config.toml
vocab_size = 16384
norm_eps = 1e-05
rope_fraction = 0.25
final_lr_fraction = 0.1
batch_tokens = 65536
steps = 7280
Each number is 50 + 12 x the weight over its row's rms, rounded and kept within 0 to 99. Layers, rows and columns count from 0. The size before them is the row's rms in percent of the matrix's.

# q: layer 5 attention query, 640x640, rms 0.0171, rows 550-575, columns 512-639
# k: layer 5 attention key, 640x640, rms 0.0164, rows 550-575, columns 512-639
# v: layer 5 attention value, 640x640, rms 0.0195, rows 512, columns 512-639
# o: layer 5 attention output (transposed), 640x640, rms 0.032, rows 512, columns 512-639
q550 101:56 49 30 48 56 56 48 46 41 44 76 42 60 59 40 53 55 42 45 60 63 55 28 31 43 54 56 48 76 53 51 47 52 59 41 58 25 57 59 54 51 58 40 40 61 51 59 47 34 34 48 25 45 68 54 38 57 71 60 55 43 69 40 47 39 65 44 57 40 59 52 30 55 72 43 20 45 53 68 41 45 25 50 39 34 65 51 49 58 67 44 56 51 86 49 59 46 46 46 40 50 57 68 55 49 61 44 55 47 43 78 72 50 59 64 47 46 49 63 46 66 33 73 50 66 39 26 58
k550 090:60 54 60 60 49 52 38 54 55 57 54 39 46 36 48 54 42 50 45 53 56 37 45 49 45 68 57 46 64 47 48 44 28 40 50 61 64 48 50 27 35 43 40 69 58 60 69 37 52 48 73 63 59 51 70 52 49 48 48 47 47 47 41 53 23 65 38 62 65 46 59 67 53 64 48 53 26 48 64 42 48 52 65 45 63 64 51 51 52 45 47 44 55 51 43 30 55 54 56 62 58 41 50 49 45 36 47 27 79 53 54 64 62 45 46 63 43 49 40 53 40 34 46 31 39 54 37 56
q551 089:32 48 53 33 34 65 49 47 45 51 22 45 45 43 79 38 68 50 27 37 67 63 49 43 49 59 60 57 35 60 62 51 48 39 53 53 46 64 48 59 41 58 52 53 23 33 36 36 47 39 39 38 50 61 30 52 51 27 37 51 39 61 50 64 53 52 49 58 51 46 67 37 46 68 61 35 54 49 43 42 59 30 50 50 25 53 52 61 48 49 48 74 44 62 42 59 48 50 68 48 47 66 57 41 46 53 61 56 79 43 71 62 50 40 43 54 59 62 49 53 65 46 50 35 37 42 25 53
k551 089:76 46 45 72 60 36 48 74 67 51 50 51 38 56 43 72 32 49 56 42 56 52 58 55 65 51 62 30 56 35 49 30 38 56 53 53 62 68 65 57 40 56 43 47 64 49 57 65 54 51 47 52 57 51 41 64 42 67 68 37 52 55 22 47 59 43 65 24 42 54 46 87 52 64 46 60 42 59 47 60 54 45 30 27 58 50 50 27 63 51 59 50 45 56 30 59 57 73 51 40 78 66 42 61 67 36 59 44 43 17 35 69 54 31 53 46 62 52 38 47 52 68 45 62 50 44 61 43
q552 092:24 62 50 36 42 54 57 62 55 38 45 41 53 59 36 57 48 40 40 37 56 56 61 52 41 54 63 46 54 58 66 43 34 50 59 36 58 48 55 40 52 47 66 40 53 53 56 49 48 50 59 61 42 35 32 38 47 46 45 55 18 56 43 66 43 54 45 61 64 66 71 62 42 70 29 72 59 64 49 49 66 50 66 56 46 57 53 55 46 67 14 38 51 44 36 54 45 53 47 61 45 50 72 52 51 41 43 59 52 42 50 51 25 50 59 61 63 51 72 79 45 45 64 44 39 64 42 43
k552 091:43 45 57 31 58 53 40 45 40 62 51 39 51 53 68 58 40 50 53 27 49 55 42 25 65 67 55 33 69 61 52 53 45 33 64 38 71 39 45 46 42 43 48 56 55 53 25 68 77 60 39 52 59 27 60 38 30 57 51 34 78 38 53 32 48 55 58 43 60 19 60 52 74 35 48 44 62 34 33 45 50 55 52 46 34 81 60 47 36 24 57 43 38 51 52 65 54 30 67 61 46 65 32 78 44 40 47 49 55 36 55 53 23 48 53 42 72 57 37 41 60 67 35 58 58 47 58 54
q553 092:56 64 55 53 65 40 63 36 65 35 42 30 62 28 43 64 53 50 55 54 59 18 42 31 49 53 54 36 58 50 60 36 62 49 62 29 50 58 68 45 47 69 33 44 59 52 70 44 43 40 65 61 19 45 61 43 34 52 70 55 50 57 51 29 42 46 42 53 49 52 66 63 46 51 39 65 45 68 59 66 56 28 54 72 32 47 67 45 31 55 31 36 43 27 29 27 61 63 55 64 55 52 69 45 39 27 37 40 47 25 62 61 65 37 49 25 48 32 62 39 66 34 44 43 62 64 50 33
k553 088:53 37 60 49 30 47 32 57 61 47 42 65 52 44 52 45 67 44 54 45 39 44 46 63 36 56 65 49 43 54 52 65 35 27 56 68 59 13 29 67 47 53 55 22 34 52 50 55 32 56 43 39 52 63 45 43 49 48 63 55 56 47 32 64 51 39 51 45 26 43 43 34 43 46 44 56 45 46 45 52 68 59 57 56 57 67 30 40 75 53 58 51 69 47 56 74 53 66 51 40 62 63 48 61 44 62 56 41 49 51 53 50 24 54 31 40 65 52 67 41 49 66 54 68 41 43 65 33
q554 101:51 34 58 51 43 51 59 36 49 58 40 56 58 60 47 20 42 37 50 66 41 65 70 69 49 52 56 76 51 40 51 42 42 51 41 46 53 32 55 46 33 60 86 50 39 27 75 52 61 41 48 70 68 36 54 32 49 47 30 48 46 49 58 58 67 60 43 60 44 53 54 30 47 47 72 46 45 79 47 33 61 53 59 61 46 39 35 43 36 52 54 34 52 49 56 36 58 34 58 53 48 52 33 71 60 37 59 55 55 40 48 57 57 60 66 54 57 53 57 73 48 49 59 40 60 58 65 53
k554 098:48 63 45 37 31 35 67 33 47 45 44 39 49 31 48 38 33 33 61 59 44 61 60 55 59 43 41 35 49 33 63 58 67 44 57 43 40 65 31 51 53 53 43 84 42 60 40 61 24 54 80 51 45 52 59 67 23 64 42 53 64 56 66 32 48 26 56 34 53 43 54 49 45 47 34 62 59 45 39 63 37 49 56 38 56 59 65 83 34 48 57 65 36 49 57 32 44 44 41 47 54 42 66 44 30 62 36 43 55 43 28 52 37 59 19 53 54 36 67 47 28 50 43 44 60 41 39 45
q555 095:48 71 56 54 23 46 62 59 48 37 62 52 48 45 58 68 46 46 43 44 59 42 47 64 60 51 51 56 37 43 57 45 33 66 51 61 45 40 36 58 57 57 60 49 14 70 35 61 64 43 36 53 49 64 24 45 22 45 69 34 23 61 36 39 55 72 61 30 36 62 37 43 45 57 70 49 52 46 89 41 63 44 41 53 40 54 55 63 49 47 52 48 53 78 51 62 60 55 60 45 39 49 48 59 53 53 53 44 19 43 61 59 54 32 72 52 59 40 51 46 53 42 37 50 55 54 43 45
k555 090:53 55 46 53 67 51 46 12 58 58 67 39 51 29 52 70 48 72 33 52 48 59 58 45 64 65 34 43 47 43 44 57 56 53 44 55 28 66 51 33 49 54 41 60 51 33 54 44 39 51 53 43 55 54 50 60 58 58 63 58 14 44 44 37 46 68 56 48 54 71 56 41 40 32 49 22 45 34 50 38 55 46 37 48 49 67 50 51 43 65 25 65 50 60 58 65 44 63 32 60 55 49 51 47 52 63 26 54 56 58 50 36 51 38 16 68 47 39 52 60 61 27 34 20 57 80 45 66
q556 094:46 48 76 28 60 32 38 78 47 67 46 55 48 57 50 50 67 34 58 47 71 64 57 63 50 43 48 44 44 48 68 38 69 56 54 39 48 66 39 35 49 52 25 38 58 68 53 58 46 26 43 45 62 53 36 52 64 27 55 57 51 56 63 61 56 47 78 23 55 54 34 72 63 56 70 55 65 61 43 41 52 74 40 29 62 54 40 42 58 39 74 77 23 24 49 54 70 64 64 58 40 48 51 41 57 59 36 25 56 50 36 37 28 69 62 45 63 35 35 55 63 64 56 54 46 39 60 43
k556 095:65 72 47 49 39 51 24 38 55 64 58 38 51 59 28 57 41 45 46 48 35 50 51 68 47 72 52 39 66 55 56 50 44 44 60 46 58 60 74 55 39 33 46 59 70 42 53 42 63 49 40 61 57 43 49 57 30 47 60 59 25 41 56 46 54 27 77 47 45 45 42 54 49 56 10 49 74 54 57 31 42 34 59 42 61 57 50 60 35 59 53 29 38 69 48 33 47 47 39 45 58 57 40 44 68 68 43 56 55 48 57 46 29 27 65 57 54 50 36 69 48 56 39 49 46 42 54 36
q557 101:49 38 62 38 62 20 48 55 56 37 61 61 21 48 60 37 59 48 66 46 67 36 34 33 54 41 55 45 42 50 63 30 62 36 48 65 36 38 42 56 42 58 33 59 61 54 71 56 28 28 71 45 68 42 41 47 64 82 48 55 53 61 61 44 56 54 52 74 43 53 51 55 45 46 40 70 43 48 40 55 44 44 83 54 60 54 44 60 60 60 31 62 34 32 47 40 48 49 41 62 65 61 64 66 50 48 39 76 53 42 29 24 32 57 41 47 47 56 46 33 63 70 47 54 67 50 40 50
k557 095:56 82 36 64 50 75 53 40 48 47 59 71 47 70 25 68 33 70 69 61 39 29 37 35 53 38 39 22 28 60 53 67 60 59 39 67 45 31 53 55 69 43 39 62 54 34 64 44 51 53 49 50 54 35 54 73 61 65 55 28 65 42 65 43 46 52 49 62 62 47 27 52 58 60 69 39 48 66 52 67 53 56 51 38 26 58 35 45 41 50 58 25 32 54 35 43 42 58 59 48 66 37 54 40 54 47 63 38 57 51 48 38 63 43 59 44 43 59 61 47 49 57 33 60 52 51 46 33
q558 097:65 43 61 54 38 38 45 63 47 52 52 55 52 35 53 37 44 30 70 46 18 38 64 61 44 52 56 64 48 84 69 65 54 40 47 30 45 53 51 60 52 58 46 35 53 40 67 43 64 47 35 59 36 47 49 42 66 46 43 38 36 42 54 50 41 33 46 52 36 56 62 45 48 54 56 60 42 28 77 45 57 24 43 37 41 32 46 56 46 29 31 58 69 41 31 63 45 43 44 48 55 64 52 55 46 44 37 37 59 51 55 41 52 26 61 27 51 46 56 30 54 48 70 47 57 54 52 52
k558 090:61 39 42 42 53 25 49 60 64 60 46 55 63 62 45 41 41 54 30 47 51 58 30 59 40 56 72 70 61 54 29 52 34 50 63 52 46 44 59 57 42 45 36 68 51 48 46 62 56 57 63 33 58 75 61 45 52 36 61 51 60 44 40 73 53 53 68 48 53 35 09 61 50 34 10 60 32 75 52 35 51 64 41 53 63 58 48 58 62 37 63 56 43 34 53 57 69 51 59 45 71 81 59 53 42 63 54 46 46 54 63 60 48 53 56 44 50 63 61 64 49 47 66 56 54 53 46 75
q559 102:59 34 43 54 65 58 64 38 63 42 30 50 11 59 75 46 37 35 36 26 30 47 63 54 58 57 36 58 55 57 49 48 31 62 65 58 51 47 57 59 55 43 29 47 46 50 50 22 46 55 59 44 57 41 56 46 58 38 53 50 47 67 23 41 34 58 50 63 50 57 40 30 47 52 37 54 39 21 42 73 34 35 53 60 69 59 63 45 50 22 50 53 63 49 47 55 44 39 60 49 69 43 37 48 66 53 54 53 53 32 40 55 60 44 44 57 51 49 73 55 55 29 36 49 35 52 60 63
k559 092:75 53 42 47 59 76 42 45 61 29 44 43 44 43 60 59 49 51 60 41 38 63 52 32 44 60 60 44 41 35 30 55 47 48 61 66 39 32 56 40 66 55 39 41 57 48 54 66 30 67 53 32 59 61 56 40 75 84 56 46 58 50 52 15 45 34 71 55 69 39 66 62 67 54 61 35 51 34 66 47 67 64 55 46 23 33 48 43 46 69 51 55 37 48 49 53 65 71 44 45 54 60 55 45 55 44 33 46 51 50 48 35 52 49 60 55 47 48 44 29 47 56 55 49 62 45 41 40
q560 097:63 29 46 42 51 52 68 50 52 28 53 51 50 47 62 56 55 44 40 60 51 46 53 63 45 59 39 41 49 62 45 52 55 55 69 47 37 58 56 58 49 63 69 50 55 65 48 43 44 45 47 45 70 35 50 56 40 72 58 64 56 57 75 50 53 57 78 69 55 67 54 52 49 59 60 62 37 33 31 45 63 41 49 75 68 57 32 59 45 53 47 59 65 39 52 56 59 42 52 58 55 39 46 63 55 37 61 41 65 37 34 50 39 44 22 50 59 32 55 43 54 59 43 39 49 42 76 37
k560 093:43 39 35 44 63 56 60 39 59 48 50 59 61 54 40 43 49 43 75 47 54 51 38 50 45 20 34 38 50 35 59 34 63 45 26 58 40 31 34 51 62 59 60 72 37 39 36 51 59 62 30 38 62 46 51 61 39 42 48 70 56 47 64 17 51 74 40 51 47 33 34 67 42 38 38 44 52 56 47 60 39 48 55 60 41 37 46 54 19 44 63 41 44 39 42 33 41 31 39 35 60 54 31 44 55 68 68 49 55 34 45 35 65 50 51 42 34 44 42 56 83 63 58 59 50 25 62 40
q561 096:61 54 65 45 46 44 25 46 25 62 63 59 43 42 19 43 36 46 42 52 65 45 44 56 25 58 56 53 52 44 44 39 66 75 46 32 39 41 33 66 33 52 38 50 49 45 54 42 60 56 65 56 56 60 47 54 73 67 46 45 46 68 51 58 52 57 42 41 52 33 38 46 51 66 35 52 64 70 55 37 43 32 51 36 54 49 50 70 60 74 46 48 44 14 59 40 74 55 49 58 52 49 58 45 84 63 61 42 33 53 55 60 67 23 61 62 45 42 60 49 64 57 55 73 62 66 48 43
k561 093:49 38 41 60 47 40 49 44 36 41 43 28 60 61 59 73 55 31 39 50 45 55 30 65 73 50 43 67 37 51 65 48 48 41 63 46 49 58 50 40 58 55 52 53 62 53 30 46 39 37 48 49 50 44 62 61 64 45 38 50 45 49 30 46 51 35 53 38 55 60 56 62 70 56 38 46 45 50 39 55 37 33 57 59 39 62 53 57 48 32 57 26 43 59 56 32 44 56 29 24 43 48 63 58 61 56 35 45 47 60 65 61 41 69 41 47 83 58 51 59 56 52 31 46 60 37 51 41
q562 132:55 42 40 44 70 50 25 42 56 51 42 36 32 52 55 50 50 54 44 46 73 33 35 35 55 35 39 26 41 45 48 24 45 53 46 37 61 53 52 55 68 36 35 79 55 71 67 28 37 41 67 62 54 52 57 62 51 49 38 48 51 45 51 25 42 48 57 63 58 63 38 36 34 55 44 62 43 32 45 81 26 54 47 67 61 70 54 59 47 49 22 53 41 57 75 54 45 55 46 40 81 40 58 46 49 55 31 44 67 30 42 52 46 31 50 47 43 41 49 39 61 55 38 64 41 59 55 48
k562 096:54 44 38 56 46 63 43 41 49 48 56 70 42 51 35 55 68 45 47 63 31 42 62 54 64 61 48 49 40 63 58 52 61 66 52 54 48 52 44 40 44 27 55 45 39 25 51 39 39 53 45 46 42 47 53 48 65 57 71 47 54 67 53 47 62 30 56 51 56 46 47 46 45 48 56 50 61 29 46 64 60 63 44 50 40 31 67 52 44 31 64 54 59 61 30 70 43 74 70 49 47 45 47 48 53 63 34 45 66 42 60 13 64 55 57 53 41 36 39 34 37 62 50 59 49 38 41 33
q563 091:33 51 55 50 48 62 30 59 64 60 44 64 55 50 52 38 44 24 56 40 52 67 49 46 57 52 79 39 65 52 38 62 39 52 42 37 36 60 53 53 56 50 38 34 61 56 44 47 46 28 54 41 31 43 40 46 59 53 73 47 44 40 35 41 78 38 28 44 68 71 44 65 57 34 41 56 39 48 55 55 49 65 71 57 24 72 39 63 38 39 47 63 34 46 48 37 33 67 38 42 28 55 70 56 46 43 75 53 22 62 76 43 55 36 41 41 49 38 68 30 75 52 50 58 68 51 63 72
k563 093:41 60 48 71 63 32 77 43 40 44 39 46 55 64 59 38 51 57 37 43 66 28 53 47 37 50 49 40 48 43 40 41 27 53 49 40 63 41 34 53 25 28 43 61 30 39 57 49 47 59 39 72 59 67 48 61 60 35 35 45 55 53 69 57 50 51 63 49 45 47 65 54 49 45 56 40 33 43 32 54 47 32 64 64 54 60 39 56 53 32 47 36 41 54 43 42 45 55 45 60 55 61 50 43 54 58 91 56 30 51 36 72 51 42 36 43 57 38 37 43 39 49 73 42 42 65 36 54
q564 091:33 53 72 42 50 42 43 63 50 52 44 56 54 41 33 51 49 37 85 50 66 56 37 53 45 42 36 40 59 38 49 53 35 67 33 35 44 50 52 40 31 42 43 66 55 40 65 33 36 36 53 65 68 76 63 53 29 45 43 58 27 26 58 51 56 55 37 49 54 52 50 51 30 37 41 57 72 58 66 37 65 45 42 73 28 45 54 73 53 50 42 32 15 41 51 44 59 44 30 42 45 50 50 45 61 45 40 49 41 39 43 85 48 53 81 36 56 27 40 33 55 37 50 55 58 37 50 42
k564 090:31 52 41 33 66 52 12 35 42 52 42 48 55 37 55 52 52 42 57 56 48 32 59 46 24 47 41 53 54 66 45 50 53 49 32 51 58 31 51 83 42 51 67 43 36 49 52 59 48 54 40 58 39 25 58 35 51 33 50 53 48 47 53 42 78 47 47 55 58 63 39 39 59 62 36 53 53 49 39 38 47 51 44 64 46 39 52 53 36 27 38 29 52 61 54 37 66 61 52 30 32 52 58 60 44 39 39 63 49 47 66 41 55 42 51 48 67 67 40 53 52 62 35 58 48 36 76 43
q565 090:52 28 26 52 27 41 41 54 59 34 26 36 34 51 61 44 55 58 31 34 47 58 35 37 48 59 29 51 40 56 63 22 21 38 55 58 64 53 59 58 46 38 56 37 37 50 44 54 45 55 46 40 43 28 69 52 44 39 60 57 38 60 59 50 32 52 74 62 26 49 44 57 55 66 45 51 62 51 51 44 32 51 57 46 82 71 70 39 58 36 34 49 39 53 40 54 47 44 73 37 40 54 39 44 56 51 51 55 54 44 41 57 56 46 37 28 49 66 51 32 44 56 55 57 47 58 47 58
k565 102:44 31 46 68 57 46 53 15 49 46 47 48 41 27 58 76 40 56 34 55 61 46 49 68 50 56 52 33 58 46 58 50 46 50 64 45 54 65 44 20 61 40 32 46 49 69 45 42 49 36 54 51 35 71 40 45 39 29 76 47 40 40 36 49 52 32 71 40 63 62 59 60 46 57 53 53 66 47 50 60 73 44 52 46 46 64 48 45 51 50 61 52 64 52 61 52 51 76 58 33 62 66 40 57 66 47 06 30 45 33 46 46 47 55 53 60 48 42 57 57 39 62 60 64 52 35 70 41
q566 099:51 48 36 40 72 35 42 60 62 61 56 49 43 80 46 52 37 52 67 57 55 56 59 68 36 40 46 51 60 46 53 59 46 64 50 61 55 42 70 27 67 34 49 51 45 61 65 46 63 48 56 36 62 49 65 37 49 35 67 56 53 39 48 34 30 57 64 59 48 64 60 37 28 58 56 47 47 45 47 71 62 69 57 51 54 50 55 63 25 54 58 48 55 58 73 28 52 55 33 47 63 60 65 33 29 43 44 38 56 46 32 56 44 35 68 53 56 50 38 54 53 51 72 52 71 27 33 38
k566 092:51 27 50 54 58 42 52 62 46 61 33 62 40 53 53 47 65 43 29 61 45 29 51 52 44 59 44 63 25 69 45 36 39 61 54 63 48 44 48 57 26 48 49 33 49 47 50 48 57 44 53 42 67 63 52 51 66 40 64 44 51 64 37 49 38 35 42 35 39 12 34 41 45 54 57 38 37 54 38 47 54 53 57 44 46 45 38 44 78 44 67 54 55 47 52 61 53 41 74 56 52 54 42 49 42 60 45 28 51 44 37 37 62 55 42 54 42 44 64 56 73 63 65 55 25 67 53 59
q567 099:71 68 41 64 42 63 42 52 47 72 53 47 40 51 54 32 41 34 47 31 47 39 58 63 75 43 58 66 53 73 51 51 41 42 54 54 32 32 38 43 38 57 37 50 60 36 46 90 63 53 47 44 37 55 54 60 45 49 50 34 49 36 46 62 54 18 52 60 57 47 53 45 52 62 25 48 46 54 77 47 29 70 54 47 61 57 36 42 67 48 42 60 42 43 53 60 61 54 57 43 65 56 63 45 58 39 49 31 31 50 51 37 50 40 62 59 70 61 60 55 52 59 57 59 55 58 61 43
k567 092:41 37 61 58 36 49 46 68 62 41 43 60 44 45 47 53 37 30 33 68 65 50 61 56 73 61 69 61 41 49 63 53 40 56 56 53 60 29 43 39 47 52 40 69 25 57 50 48 43 54 33 43 66 54 59 87 41 34 43 57 44 48 39 54 36 45 26 77 66 53 35 30 51 65 33 52 58 51 43 58 52 46 43 16 54 33 73 33 42 45 41 43 51 30 33 27 51 65 56 37 44 47 54 56 31 47 55 44 64 24 73 59 57 47 33 59 70 55 53 56 34 44 66 32 35 42 58 60
q568 094:43 81 42 40 40 55 39 45 65 72 70 65 59 47 37 48 35 33 54 39 66 52 40 49 52 55 19 54 65 52 53 56 52 67 60 35 39 65 67 75 42 59 62 61 56 46 50 50 43 28 35 60 51 77 55 42 55 45 62 59 46 24 35 43 44 56 61 67 67 55 56 39 43 40 45 37 36 52 53 52 47 30 54 66 26 33 57 37 51 66 54 31 54 46 26 60 34 47 53 61 32 40 62 32 42 79 54 34 60 51 58 53 58 46 50 60 45 37 46 59 60 60 55 47 61 43 42 52
k568 092:49 58 65 48 45 42 39 71 38 58 57 48 63 41 52 34 71 30 40 45 32 51 41 22 48 37 41 61 48 70 38 38 52 48 60 59 57 67 59 44 20 68 38 59 59 64 45 31 53 62 41 58 39 69 20 43 38 47 38 60 54 50 43 55 56 20 67 52 54 52 44 59 41 58 48 61 42 37 65 57 42 46 41 60 34 52 61 58 60 30 52 54 42 66 63 49 62 46 69 63 50 40 54 57 49 44 75 40 27 47 71 73 54 46 65 55 60 54 27 64 52 16 56 53 47 72 67 37
q569 094:36 70 52 62 62 55 50 46 26 47 48 65 66 41 59 56 34 48 40 73 65 49 70 59 40 59 73 63 72 47 48 57 47 67 48 36 49 28 65 67 48 43 46 53 28 70 54 84 67 50 34 48 37 47 66 41 55 37 46 37 50 31 55 53 47 33 41 47 51 61 68 69 47 59 44 24 62 53 75 55 46 69 36 50 29 42 52 60 51 53 46 64 70 40 49 46 42 41 44 39 61 38 74 57 38 62 52 64 22 55 56 55 46 35 51 66 61 49 38 48 41 33 58 62 71 73 53 56
k569 088:55 51 36 43 36 53 39 64 43 69 57 59 54 48 53 64 58 73 36 70 54 57 64 53 72 40 49 63 80 27 59 35 55 53 55 51 54 54 51 28 33 63 36 34 29 47 27 52 43 61 20 55 52 77 60 44 40 56 40 42 47 40 46 52 62 45 35 72 64 69 50 50 66 59 40 56 55 44 51 44 41 22 58 52 52 63 51 56 53 44 46 44 49 46 39 50 44 52 43 60 13 61 60 25 54 20 66 46 45 50 78 63 28 60 63 47 66 57 56 31 46 28 41 29 39 61 56 63
q570 100:56 38 54 45 54 62 72 60 41 51 75 62 49 62 48 56 54 32 59 58 62 34 53 24 39 49 60 39 52 60 71 33 34 38 55 46 55 54 33 73 40 57 20 52 44 67 44 59 54 58 41 43 49 55 72 51 29 54 49 29 59 59 49 55 42 45 48 52 63 38 36 46 50 61 27 48 37 84 41 77 53 58 32 52 74 46 59 36 57 55 40 69 18 29 44 40 57 33 35 46 66 51 53 65 61 52 51 51 48 32 60 69 56 61 48 51 53 58 61 45 46 44 58 62 45 31 46 56
k570 099:52 54 54 36 65 51 49 61 61 36 51 42 53 48 49 55 58 34 43 57 45 50 48 94 48 35 39 57 41 54 43 55 42 44 54 43 46 44 30 27 73 74 62 47 59 68 49 57 39 46 52 62 54 43 57 35 58 52 47 66 44 53 54 50 58 73 50 49 61 42 35 41 63 44 43 48 56 29 39 62 47 66 56 32 52 54 52 66 17 52 29 41 58 39 27 66 48 59 42 54 41 66 55 51 32 37 63 44 52 50 39 39 45 42 49 51 47 53 52 34 64 47 52 64 61 57 53 39
q571 096:59 55 59 47 35 57 60 50 57 60 39 34 52 50 50 42 48 39 51 60 45 73 50 32 60 37 37 78 45 67 36 55 44 60 43 57 46 67 46 57 58 72 43 40 48 33 63 36 52 49 59 48 47 59 48 59 45 59 40 48 47 61 38 37 69 52 49 34 37 54 45 37 58 43 48 46 45 42 64 71 51 43 41 61 27 49 46 42 38 49 57 51 55 56 45 41 50 64 55 50 31 49 68 51 75 52 51 40 20 51 44 56 46 53 35 72 30 51 54 50 47 26 33 30 52 60 31 42
k571 087:49 32 51 50 35 47 67 50 35 34 50 82 51 31 51 30 40 48 64 68 82 44 62 71 51 66 46 46 55 39 26 35 32 37 47 44 45 51 68 50 59 55 39 59 30 55 53 48 64 62 42 32 72 60 57 35 31 25 43 39 43 53 63 32 59 51 50 44 55 79 52 81 32 42 44 59 44 51 70 24 55 33 49 37 47 64 60 56 41 50 63 33 44 47 54 32 55 71 42 73 59 41 46 50 59 64 66 52 45 33 77 33 71 59 36 44 52 52 62 54 45 49 51 64 53 44 47 62
q572 097:68 37 47 46 39 62 43 60 60 68 49 55 41 37 57 55 55 25 49 49 48 40 32 43 60 44 34 39 48 51 49 51 42 43 61 46 57 62 55 58 60 53 62 60 41 40 34 37 36 70 57 62 65 56 38 50 65 51 73 41 55 61 53 57 40 68 62 37 56 63 59 46 47 46 49 46 48 40 30 74 35 33 46 69 56 37 65 35 61 44 49 32 43 59 58 38 47 50 65 61 60 57 32 45 74 65 53 51 48 49 43 32 57 49 45 73 50 54 46 62 62 51 43 46 69 54 34 57
k572 092:60 50 49 29 68 48 65 55 51 38 48 35 39 49 50 47 48 64 57 47 42 59 47 40 59 60 57 46 15 41 31 51 48 68 64 45 48 30 57 45 49 57 34 64 42 56 47 51 63 44 24 61 53 58 54 42 63 60 47 49 51 47 58 20 53 32 63 46 60 53 60 55 54 49 66 48 53 38 53 34 55 65 29 45 50 45 52 76 49 36 57 40 56 57 52 63 65 72 53 54 52 36 56 52 31 51 45 40 38 41 37 24 42 59 45 53 48 52 40 48 43 53 64 46 33 33 48 42
q573 093:70 49 63 51 45 55 51 55 50 57 50 47 42 62 87 37 35 45 66 47 40 46 54 36 43 46 34 58 41 63 38 53 37 55 50 47 74 52 39 48 53 38 69 52 45 39 55 41 61 58 47 58 52 42 35 47 70 46 38 41 49 65 40 56 55 20 69 56 33 64 46 75 52 57 57 51 50 54 49 53 47 46 41 77 66 57 47 47 67 58 45 59 51 54 48 63 29 46 55 33 49 59 46 49 59 23 36 30 38 46 32 47 64 61 50 66 53 48 57 40 45 61 34 20 43 59 42 46
k573 093:46 72 54 53 48 65 50 46 55 55 52 45 52 49 44 36 47 45 54 32 66 66 57 61 52 60 58 39 46 37 41 46 47 43 55 21 29 56 59 19 50 68 53 47 46 61 54 64 49 37 38 59 72 47 38 42 24 36 47 74 67 40 28 36 78 42 74 49 73 63 47 42 79 39 33 51 49 38 49 37 42 75 39 35 46 38 69 44 55 74 54 61 41 49 55 50 67 49 38 55 51 70 36 73 51 63 31 63 53 31 70 36 33 62 44 66 41 57 58 56 37 60 39 44 61 17 49 63
q574 102:26 45 45 55 51 46 42 55 52 53 38 50 45 56 43 61 62 48 20 44 52 60 60 57 46 49 50 40 50 32 48 43 47 37 40 78 51 44 59 59 40 46 62 56 53 52 31 34 61 52 60 32 68 33 38 53 42 44 45 46 23 47 50 40 63 55 49 84 61 55 41 43 53 57 49 62 64 61 20 37 58 74 39 51 62 59 55 64 52 38 59 55 46 69 52 65 53 27 53 59 45 47 50 50 57 68 77 45 35 53 40 43 68 26 50 47 37 43 57 71 38 39 28 67 46 40 48 44
k574 092:47 58 52 75 48 27 52 50 36 42 44 41 46 44 49 49 41 67 69 43 38 60 44 28 56 53 46 39 46 58 44 41 39 74 50 63 36 74 24 60 53 29 57 42 40 80 38 58 16 62 51 64 55 54 63 73 57 67 54 45 75 46 42 41 27 40 57 39 36 50 60 17 54 52 45 49 57 42 58 73 55 45 37 44 62 55 46 50 25 41 38 74 51 36 58 51 36 37 35 38 54 40 45 64 69 52 48 49 48 47 57 21 51 41 47 64 46 64 21 29 56 60 59 24 68 62 51 46
q575 100:47 45 39 63 62 53 47 38 27 40 73 62 64 31 22 47 53 45 44 44 52 36 29 48 25 55 33 23 47 30 49 56 58 63 47 53 60 47 53 60 44 45 39 61 46 46 50 36 35 41 64 80 64 40 55 51 60 60 69 71 58 58 46 27 53 60 33 72 69 54 26 66 47 30 62 46 54 40 51 50 59 44 52 63 37 47 32 43 49 51 34 41 45 47 56 58 34 72 45 45 51 53 23 43 66 69 49 65 42 72 39 58 55 65 52 63 50 45 57 40 51 49 14 46 54 72 59 37
k575 097:47 39 54 58 76 44 36 69 38 33 35 46 45 64 49 65 68 47 50 60 51 70 37 26 47 51 39 47 30 41 46 42 45 39 57 58 59 52 21 54 63 49 67 28 38 57 50 43 43 48 38 42 41 48 43 50 74 71 54 60 44 51 56 30 60 60 54 43 51 44 40 25 47 25 75 35 54 60 65 45 61 55 54 73 43 48 19 53 51 45 60 38 62 51 79 43 63 60 49 45 49 47 59 47 38 54 47 51 50 62 52 65 47 39 55 63 64 54 28 51 60 55 44 61 58 57 68 57
v512 112:40 38 47 53 41 37 49 47 83 60 68 44 46 43 51 47 71 40 33 35 17 33 44 48 46 44 46 63 28 65 43 42 42 56 52 20 57 48 62 52 34 53 72 66 61 64 54 57 48 63 70 51 51 33 33 50 53 58 54 49 52 60 41 35 33 49 59 54 38 50 68 56 45 80 63 73 25 43 47 73 48 80 44 75 50 54 52 77 62 33 57 24 46 63 50 56 37 63 59 27 40 50 45 56 44 56 63 41 39 39 37 61 58 19 52 21 64 47 65 45 67 44 49 65 47 65 65 40
o512 112:45 58 38 55 25 46 51 47 47 64 49 59 66 63 40 64 47 36 39 35 36 78 49 43 50 65 50 49 50 61 46 53 37 56 39 39 59 57 36 31 49 59 51 40 38 33 61 42 59 85 44 43 69 43 35 48 38 33 53 59 41 29 42 70 43 50 94 32 27 57 73 50 65 44 47 44 27 30 88 48 17 39 49 42 45 74 49 65 43 63 72 60 59 54 47 46 42 66 32 61 27 35 64 44 43 30 51 45 48 50 29 64 45 38 50 30 47 50 48 34 53 54 80 57 60 35 65 65